config.yaml
d_model: 256
vocab_size: 2048
norm: "rmsnorm"
norm_eps: 1e-06
positions: "rope"
init_std_o: 0.0
init_std_down: 0.0
optimizer: "adamw"
beta1: 0.95
weight_decay: 0.13
warmup_steps: 211
decay_fraction: 1.0
seq_len: 1024
train_tokens: 151900000
dataset: "wikipedia_en"
Each number is 50 + 10 x the weight over its row's rms, rounded and kept within 0 to 99. Layers, rows and columns count from 0. The size before them is the row's rms in percent of the matrix's.

# down: layer 3 MLP down (transposed), 896x256, rms 0.0211, rows 738-762, columns 192-255
# up: layer 3 MLP up, 896x256, rms 0.0359, rows 739-762, columns 192-255
down738 119:58 53 58 60 59 67 61 60 53 43 43 54 28 67 68 58 52 58 59 49 68 70 39 51 49 40 56 43 61 38 52 64 46 43 45 51 52 36 37 63 43 59 49 33 60 48 50 59 41 53 55 33 71 44 53 46 54 44 62 53 42 58 71 68
up739 086:53 45 51 42 49 25 51 47 54 59 49 55 49 32 61 54 39 49 60 51 52 55 44 54 35 31 59 57 37 40 66 62 49 43 59 67 57 67 58 39 49 49 38 46 42 41 46 44 40 53 36 51 63 52 60 46 61 54 48 52 43 43 34 52
down739 083:54 58 54 56 57 57 59 64 45 48 58 55 33 55 55 51 36 58 37 33 36 32 42 55 57 62 52 51 72 65 26 58 55 44 36 36 51 34 45 62 47 51 50 47 64 59 67 50 52 66 40 49 50 61 43 56 42 42 50 48 63 50 51 45
up740 075:42 48 42 57 56 51 46 37 64 62 57 46 53 35 48 66 47 35 62 54 54 54 47 52 53 52 45 55 60 52 47 72 59 52 52 26 61 47 58 47 65 49 55 60 37 44 51 41 45 51 45 38 59 64 38 46 54 58 65 48 46 43 53 56
down740 068:52 64 55 44 58 50 34 56 54 42 50 47 52 67 66 53 46 49 50 43 34 58 50 54 29 45 58 46 42 43 52 39 33 58 46 67 28 50 46 54 32 58 39 79 55 59 42 51 58 48 52 59 48 51 42 41 44 40 41 42 52 54 54 58
up741 113:43 49 54 39 31 72 38 43 51 55 37 44 54 51 52 34 51 47 54 34 40 43 44 49 47 56 68 45 40 56 47 52 48 50 52 49 55 47 64 65 42 59 60 39 54 60 43 53 35 72 58 43 48 49 48 50 32 63 58 65 46 64 59 57
down741 115:57 63 50 59 52 38 56 46 47 41 74 61 64 40 51 43 53 44 62 53 73 47 54 57 64 56 41 73 44 59 44 55 62 55 77 43 56 45 51 45 55 44 51 43 52 43 55 32 66 50 48 42 51 58 55 42 55 54 41 37 51 51 43 38
up742 068:79 57 63 53 41 44 44 45 53 37 59 39 59 59 56 59 58 41 60 42 53 43 45 52 46 48 48 45 48 50 40 39 43 38 50 46 69 51 56 54 47 46 49 40 50 66 41 39 48 28 39 29 52 46 52 46 58 57 56 50 64 42 59 53
down742 070:48 42 44 48 54 63 44 33 52 54 43 59 30 46 37 43 40 49 35 56 47 60 56 42 67 46 52 58 38 39 67 72 49 56 42 55 37 62 45 55 55 58 40 93 55 49 47 63 52 53 55 62 52 45 50 48 36 43 53 61 44 49 47 51
up743 089:57 42 55 51 46 58 52 50 44 51 59 51 66 62 17 72 44 44 41 33 54 56 43 43 57 65 63 48 41 58 44 51 48 35 45 55 42 76 64 39 40 48 56 54 55 48 46 52 46 48 36 47 45 71 46 41 51 49 55 53 70 57 62 47
down743 085:47 64 57 46 58 50 39 51 63 41 47 48 36 45 74 45 57 56 52 65 43 41 57 39 42 42 45 59 39 50 45 53 52 57 48 42 65 48 41 72 67 61 46 56 47 47 48 48 36 55 58 40 43 25 39 54 48 39 48 53 53 36 55 49
up744 068:50 50 48 47 48 47 46 57 53 55 51 58 38 53 33 44 54 33 46 60 47 70 70 49 32 57 43 45 41 65 53 52 67 47 36 42 45 49 55 47 56 53 65 36 65 52 47 42 31 62 38 54 40 64 49 30 52 44 54 54 68 55 54 40
down744 061:41 55 60 55 46 55 45 50 55 50 32 55 63 41 73 42 45 47 58 55 52 35 33 53 66 55 47 33 66 43 49 42 62 53 52 56 51 59 61 42 44 41 34 63 54 47 44 55 51 45 79 50 56 21 48 59 62 47 56 57 49 33 55 60
up745 086:52 55 63 36 44 49 59 48 46 63 42 55 47 48 31 38 35 38 48 37 46 46 59 37 62 59 52 38 47 60 28 57 40 49 57 46 48 46 52 57 43 35 54 51 52 36 59 61 45 53 41 26 35 53 68 41 51 41 27 36 46 52 36 51
down745 083:39 46 66 56 57 56 31 41 57 49 46 46 29 50 64 46 56 57 42 61 48 59 44 59 37 56 31 47 56 51 56 38 56 67 52 70 42 61 40 40 61 53 43 62 56 54 52 61 38 48 60 61 66 51 44 41 44 62 53 57 47 39 55 58
up746 104:59 59 52 62 45 52 51 33 49 56 72 41 40 58 40 47 54 41 38 61 35 46 65 40 58 48 54 51 41 58 56 52 54 73 58 48 63 48 47 42 44 34 67 36 52 47 53 55 48 51 49 41 44 60 46 52 57 56 58 53 53 59 60 70
down746 123:40 33 47 50 43 46 56 66 45 32 40 58 56 66 50 33 31 52 61 54 56 55 39 57 40 37 53 48 54 32 31 52 59 32 41 53 32 43 41 52 64 38 37 80 45 49 65 46 56 50 55 67 46 49 58 31 50 48 34 47 36 37 45 45
up747 112:53 44 39 46 49 52 51 66 37 47 55 46 51 50 60 43 63 48 45 57 51 48 63 67 49 46 47 46 47 35 58 52 49 44 50 41 56 56 48 64 28 47 68 52 36 45 49 46 46 36 72 47 69 48 60 68 47 40 62 45 43 55 52 50
down747 112:31 42 45 49 50 57 56 66 60 57 34 38 43 41 46 59 46 40 47 62 55 43 48 56 54 50 41 37 47 75 48 47 59 67 53 51 49 49 33 54 51 47 36 35 48 55 52 59 38 52 19 40 47 40 42 58 53 59 42 65 47 40 57 56
up748 117:50 68 55 36 44 45 51 51 48 59 45 46 51 58 48 50 40 52 60 47 29 44 61 52 66 60 44 57 60 45 49 76 45 44 46 53 66 31 54 48 45 31 55 59 54 61 51 53 53 67 26 43 68 55 54 53 47 59 44 63 67 67 52 66
down748 107:50 43 60 57 56 44 45 58 26 68 38 39 41 43 36 54 54 57 14 53 63 41 45 41 68 44 60 42 52 48 60 45 52 51 65 67 40 54 53 43 49 19 53 42 51 48 38 50 47 62 62 64 58 51 58 41 48 48 58 48 54 39 64 37
up749 070:34 54 37 53 44 53 52 52 41 51 43 49 54 57 22 77 37 57 59 40 41 52 52 58 50 43 64 48 43 33 49 55 59 48 54 41 48 50 57 55 58 46 57 62 43 45 43 42 51 51 56 43 44 48 56 43 30 41 32 73 55 44 56 63
down749 067:58 51 59 46 42 42 66 68 53 32 73 52 40 55 58 46 55 46 48 44 69 49 41 33 44 68 39 47 56 72 27 47 43 36 45 62 53 48 56 54 35 54 35 67 45 53 38 47 61 38 52 32 46 61 35 58 66 44 60 45 52 46 45 46
up750 102:52 57 61 59 30 46 47 54 44 53 40 23 68 55 47 60 45 44 51 46 57 48 54 51 32 51 45 42 56 58 50 65 58 46 42 65 65 24 50 42 56 49 77 55 47 56 56 42 56 46 47 47 54 49 26 46 52 44 56 67 39 72 61 55
down750 103:35 48 57 53 45 62 51 43 61 59 59 57 32 37 49 53 54 62 45 56 48 54 54 40 65 33 57 58 52 36 45 47 48 33 40 55 27 64 49 58 41 59 34 57 43 57 45 43 37 71 55 57 49 49 81 59 48 57 44 48 33 56 46 48
up751 043:43 52 41 51 54 65 37 49 65 46 54 51 39 35 60 46 38 67 53 53 36 50 42 55 43 63 49 46 33 57 52 61 61 46 55 56 46 53 61 61 49 40 41 36 65 50 50 46 59 45 50 46 46 66 41 49 51 57 67 47 40 43 45 55
down751 042:73 66 52 38 55 32 62 49 39 55 52 57 51 64 39 51 45 53 45 40 64 40 66 52 42 40 57 71 62 42 47 41 30 63 49 46 46 50 55 36 47 51 57 79 37 58 36 48 38 55 51 34 54 54 41 42 51 45 39 50 61 57 45 65
up752 108:54 52 36 48 51 52 59 66 53 50 53 77 28 56 52 53 50 56 55 54 45 54 53 63 58 53 50 59 31 63 35 59 61 49 53 55 52 58 40 42 56 61 44 53 44 60 48 73 53 49 43 54 56 66 54 41 40 61 44 63 60 53 54 38
down752 105:62 47 57 34 53 60 22 49 53 51 54 35 42 53 51 41 48 41 45 50 51 36 59 45 40 46 43 44 74 40 45 37 52 58 50 65 53 41 36 60 49 33 46 58 40 63 45 39 59 49 54 59 65 41 45 63 63 35 68 39 56 51 47 71
up753 108:35 23 69 38 55 77 50 50 38 48 31 34 36 58 43 51 49 58 39 46 47 47 51 48 38 48 58 57 54 47 38 56 65 49 58 40 43 54 47 51 54 44 37 48 61 33 71 58 31 55 52 41 35 62 35 42 45 41 71 47 55 46 45 44
down753 110:57 62 44 69 41 58 64 49 39 34 73 62 84 44 59 52 36 48 47 59 52 53 59 62 46 42 34 40 48 52 56 58 42 58 39 56 64 54 60 38 61 54 56 49 51 49 48 42 42 43 39 50 46 51 61 46 54 57 28 48 43 61 60 51
up754 091:54 54 47 46 47 56 58 22 57 59 45 66 34 43 63 55 59 31 46 58 35 45 38 43 47 51 37 49 55 38 47 63 57 58 66 50 56 54 41 50 49 51 60 48 45 57 34 33 29 49 32 53 37 45 35 59 47 24 53 53 52 57 53 53
down754 106:65 46 59 44 45 47 23 60 50 37 49 44 60 55 39 52 47 60 47 62 47 61 51 70 65 48 51 41 58 48 53 48 53 56 32 48 44 35 57 44 45 38 36 50 58 46 51 61 72 45 51 45 81 38 66 48 48 55 44 55 43 36 45 48
up755 093:59 57 49 53 47 44 44 50 34 60 53 58 40 44 14 48 52 41 48 58 48 53 50 51 38 52 54 35 42 43 38 60 41 77 44 61 71 57 52 64 42 44 53 39 37 42 53 31 44 44 41 41 44 45 40 44 45 39 58 47 46 59 71 60
down755 092:50 28 56 34 49 63 66 60 57 43 53 54 48 64 65 40 38 60 63 50 57 60 52 35 50 50 40 59 55 58 48 23 61 33 78 53 34 39 43 47 49 53 49 54 58 53 52 45 37 55 63 63 61 50 64 50 38 61 53 54 42 35 36 55
up756 118:60 56 58 44 37 58 46 53 29 48 38 48 49 51 42 50 69 45 48 42 68 56 49 66 42 65 56 55 42 52 34 54 46 45 51 50 48 66 42 47 24 65 45 55 46 65 53 45 48 69 68 58 41 64 44 56 36 27 52 44 55 68 59 53
down756 104:49 46 60 46 65 55 48 56 45 60 48 57 32 58 71 52 45 63 49 40 41 60 50 48 44 57 62 61 55 64 52 62 48 59 42 48 71 47 43 53 36 43 50 37 40 40 45 44 42 29 33 43 51 45 42 54 45 58 35 48 59 41 41 54
up757 097:48 59 62 31 50 61 43 59 42 49 49 50 58 47 65 57 59 49 58 68 48 56 61 66 73 32 43 69 56 61 35 48 35 39 44 68 66 61 37 59 48 46 37 37 54 66 57 54 41 53 66 38 51 50 46 62 41 53 40 56 61 46 55 32
down757 089:44 50 32 84 62 42 57 31 40 43 48 61 40 48 42 40 36 61 58 40 58 44 40 40 45 58 41 39 66 44 49 61 48 60 56 38 51 52 38 39 42 45 56 68 52 45 68 48 52 35 58 65 48 46 61 47 58 50 53 58 31 64 52 68
up758 120:34 47 58 37 44 55 49 51 41 55 74 65 53 34 40 37 46 52 53 36 53 43 44 71 60 43 36 53 41 32 45 70 36 48 37 61 54 42 57 46 58 36 50 63 28 47 37 55 44 68 60 49 57 45 54 60 53 62 38 54 53 65 48 56
down758 124:57 48 42 46 42 62 60 49 64 54 42 44 52 66 51 51 56 55 42 44 52 47 65 40 40 45 69 51 32 44 24 28 63 56 49 64 64 58 46 45 56 60 52 27 62 51 41 61 57 35 43 53 57 54 55 58 41 40 48 42 49 51 48 40
up759 112:53 49 47 49 59 68 54 46 38 53 43 50 43 49 42 35 58 65 50 52 59 41 64 59 26 57 55 46 46 46 49 56 60 51 57 34 43 55 33 48 49 70 57 59 64 34 49 27 58 41 53 66 57 78 68 43 33 50 44 49 58 47 54 71
down759 115:31 71 49 64 59 32 40 54 48 44 49 39 44 43 38 58 43 48 50 55 55 49 43 48 76 45 55 45 57 57 62 42 50 50 46 47 44 44 53 42 65 41 47 55 37 47 44 58 50 45 54 35 42 40 54 65 63 36 64 50 58 40 47 54
up760 092:45 42 57 58 35 63 55 52 39 53 48 44 54 44 65 32 58 41 49 22 31 40 58 61 52 62 45 46 40 47 61 42 57 47 52 46 52 42 59 44 41 43 58 69 52 39 49 55 58 76 47 42 42 57 54 46 46 61 36 69 49 55 49 57
down760 095:58 55 37 37 57 43 34 48 60 49 53 60 55 61 38 67 53 55 55 60 62 68 46 63 54 40 36 38 48 37 52 56 38 48 50 66 40 65 41 59 65 57 58 53 48 59 60 53 49 32 48 54 62 47 48 40 42 52 61 46 45 52 49 28
up761 082:38 59 45 40 51 49 52 65 47 49 49 47 55 40 32 57 52 50 55 30 48 43 43 53 60 50 31 59 64 59 47 41 32 40 47 25 55 46 56 29 38 40 45 49 53 51 48 49 38 42 36 59 50 59 55 57 41 34 47 36 51 61 56 46
down761 081:60 40 55 68 35 56 42 39 67 41 55 51 37 56 47 40 46 52 52 55 49 72 53 59 48 50 74 57 35 37 52 52 63 71 55 50 47 59 45 40 67 38 60 62 48 43 49 46 58 53 61 65 49 44 46 31 49 52 58 40 60 42 46 59
up762 119:48 50 42 60 32 51 52 46 55 49 59 48 35 47 63 55 38 59 61 53 61 37 48 35 40 72 50 37 26 40 54 45 34 59 54 28 53 42 50 50 24 55 53 54 47 37 43 47 43 58 51 67 56 58 53 73 62 55 44 63 45 61 65 60
down762 116:39 39 61 37 61 54 53 47 43 46 47 20 43 55 35 49 52 64 39 61 68 56 57 59 37 67 56 59 70 45 36 47 59 49 60 57 53 48 44 54 37 41 59 45 46 42 55 37 40 73 39 40 51 46 50 54 50 44 73 44 43 41 55 76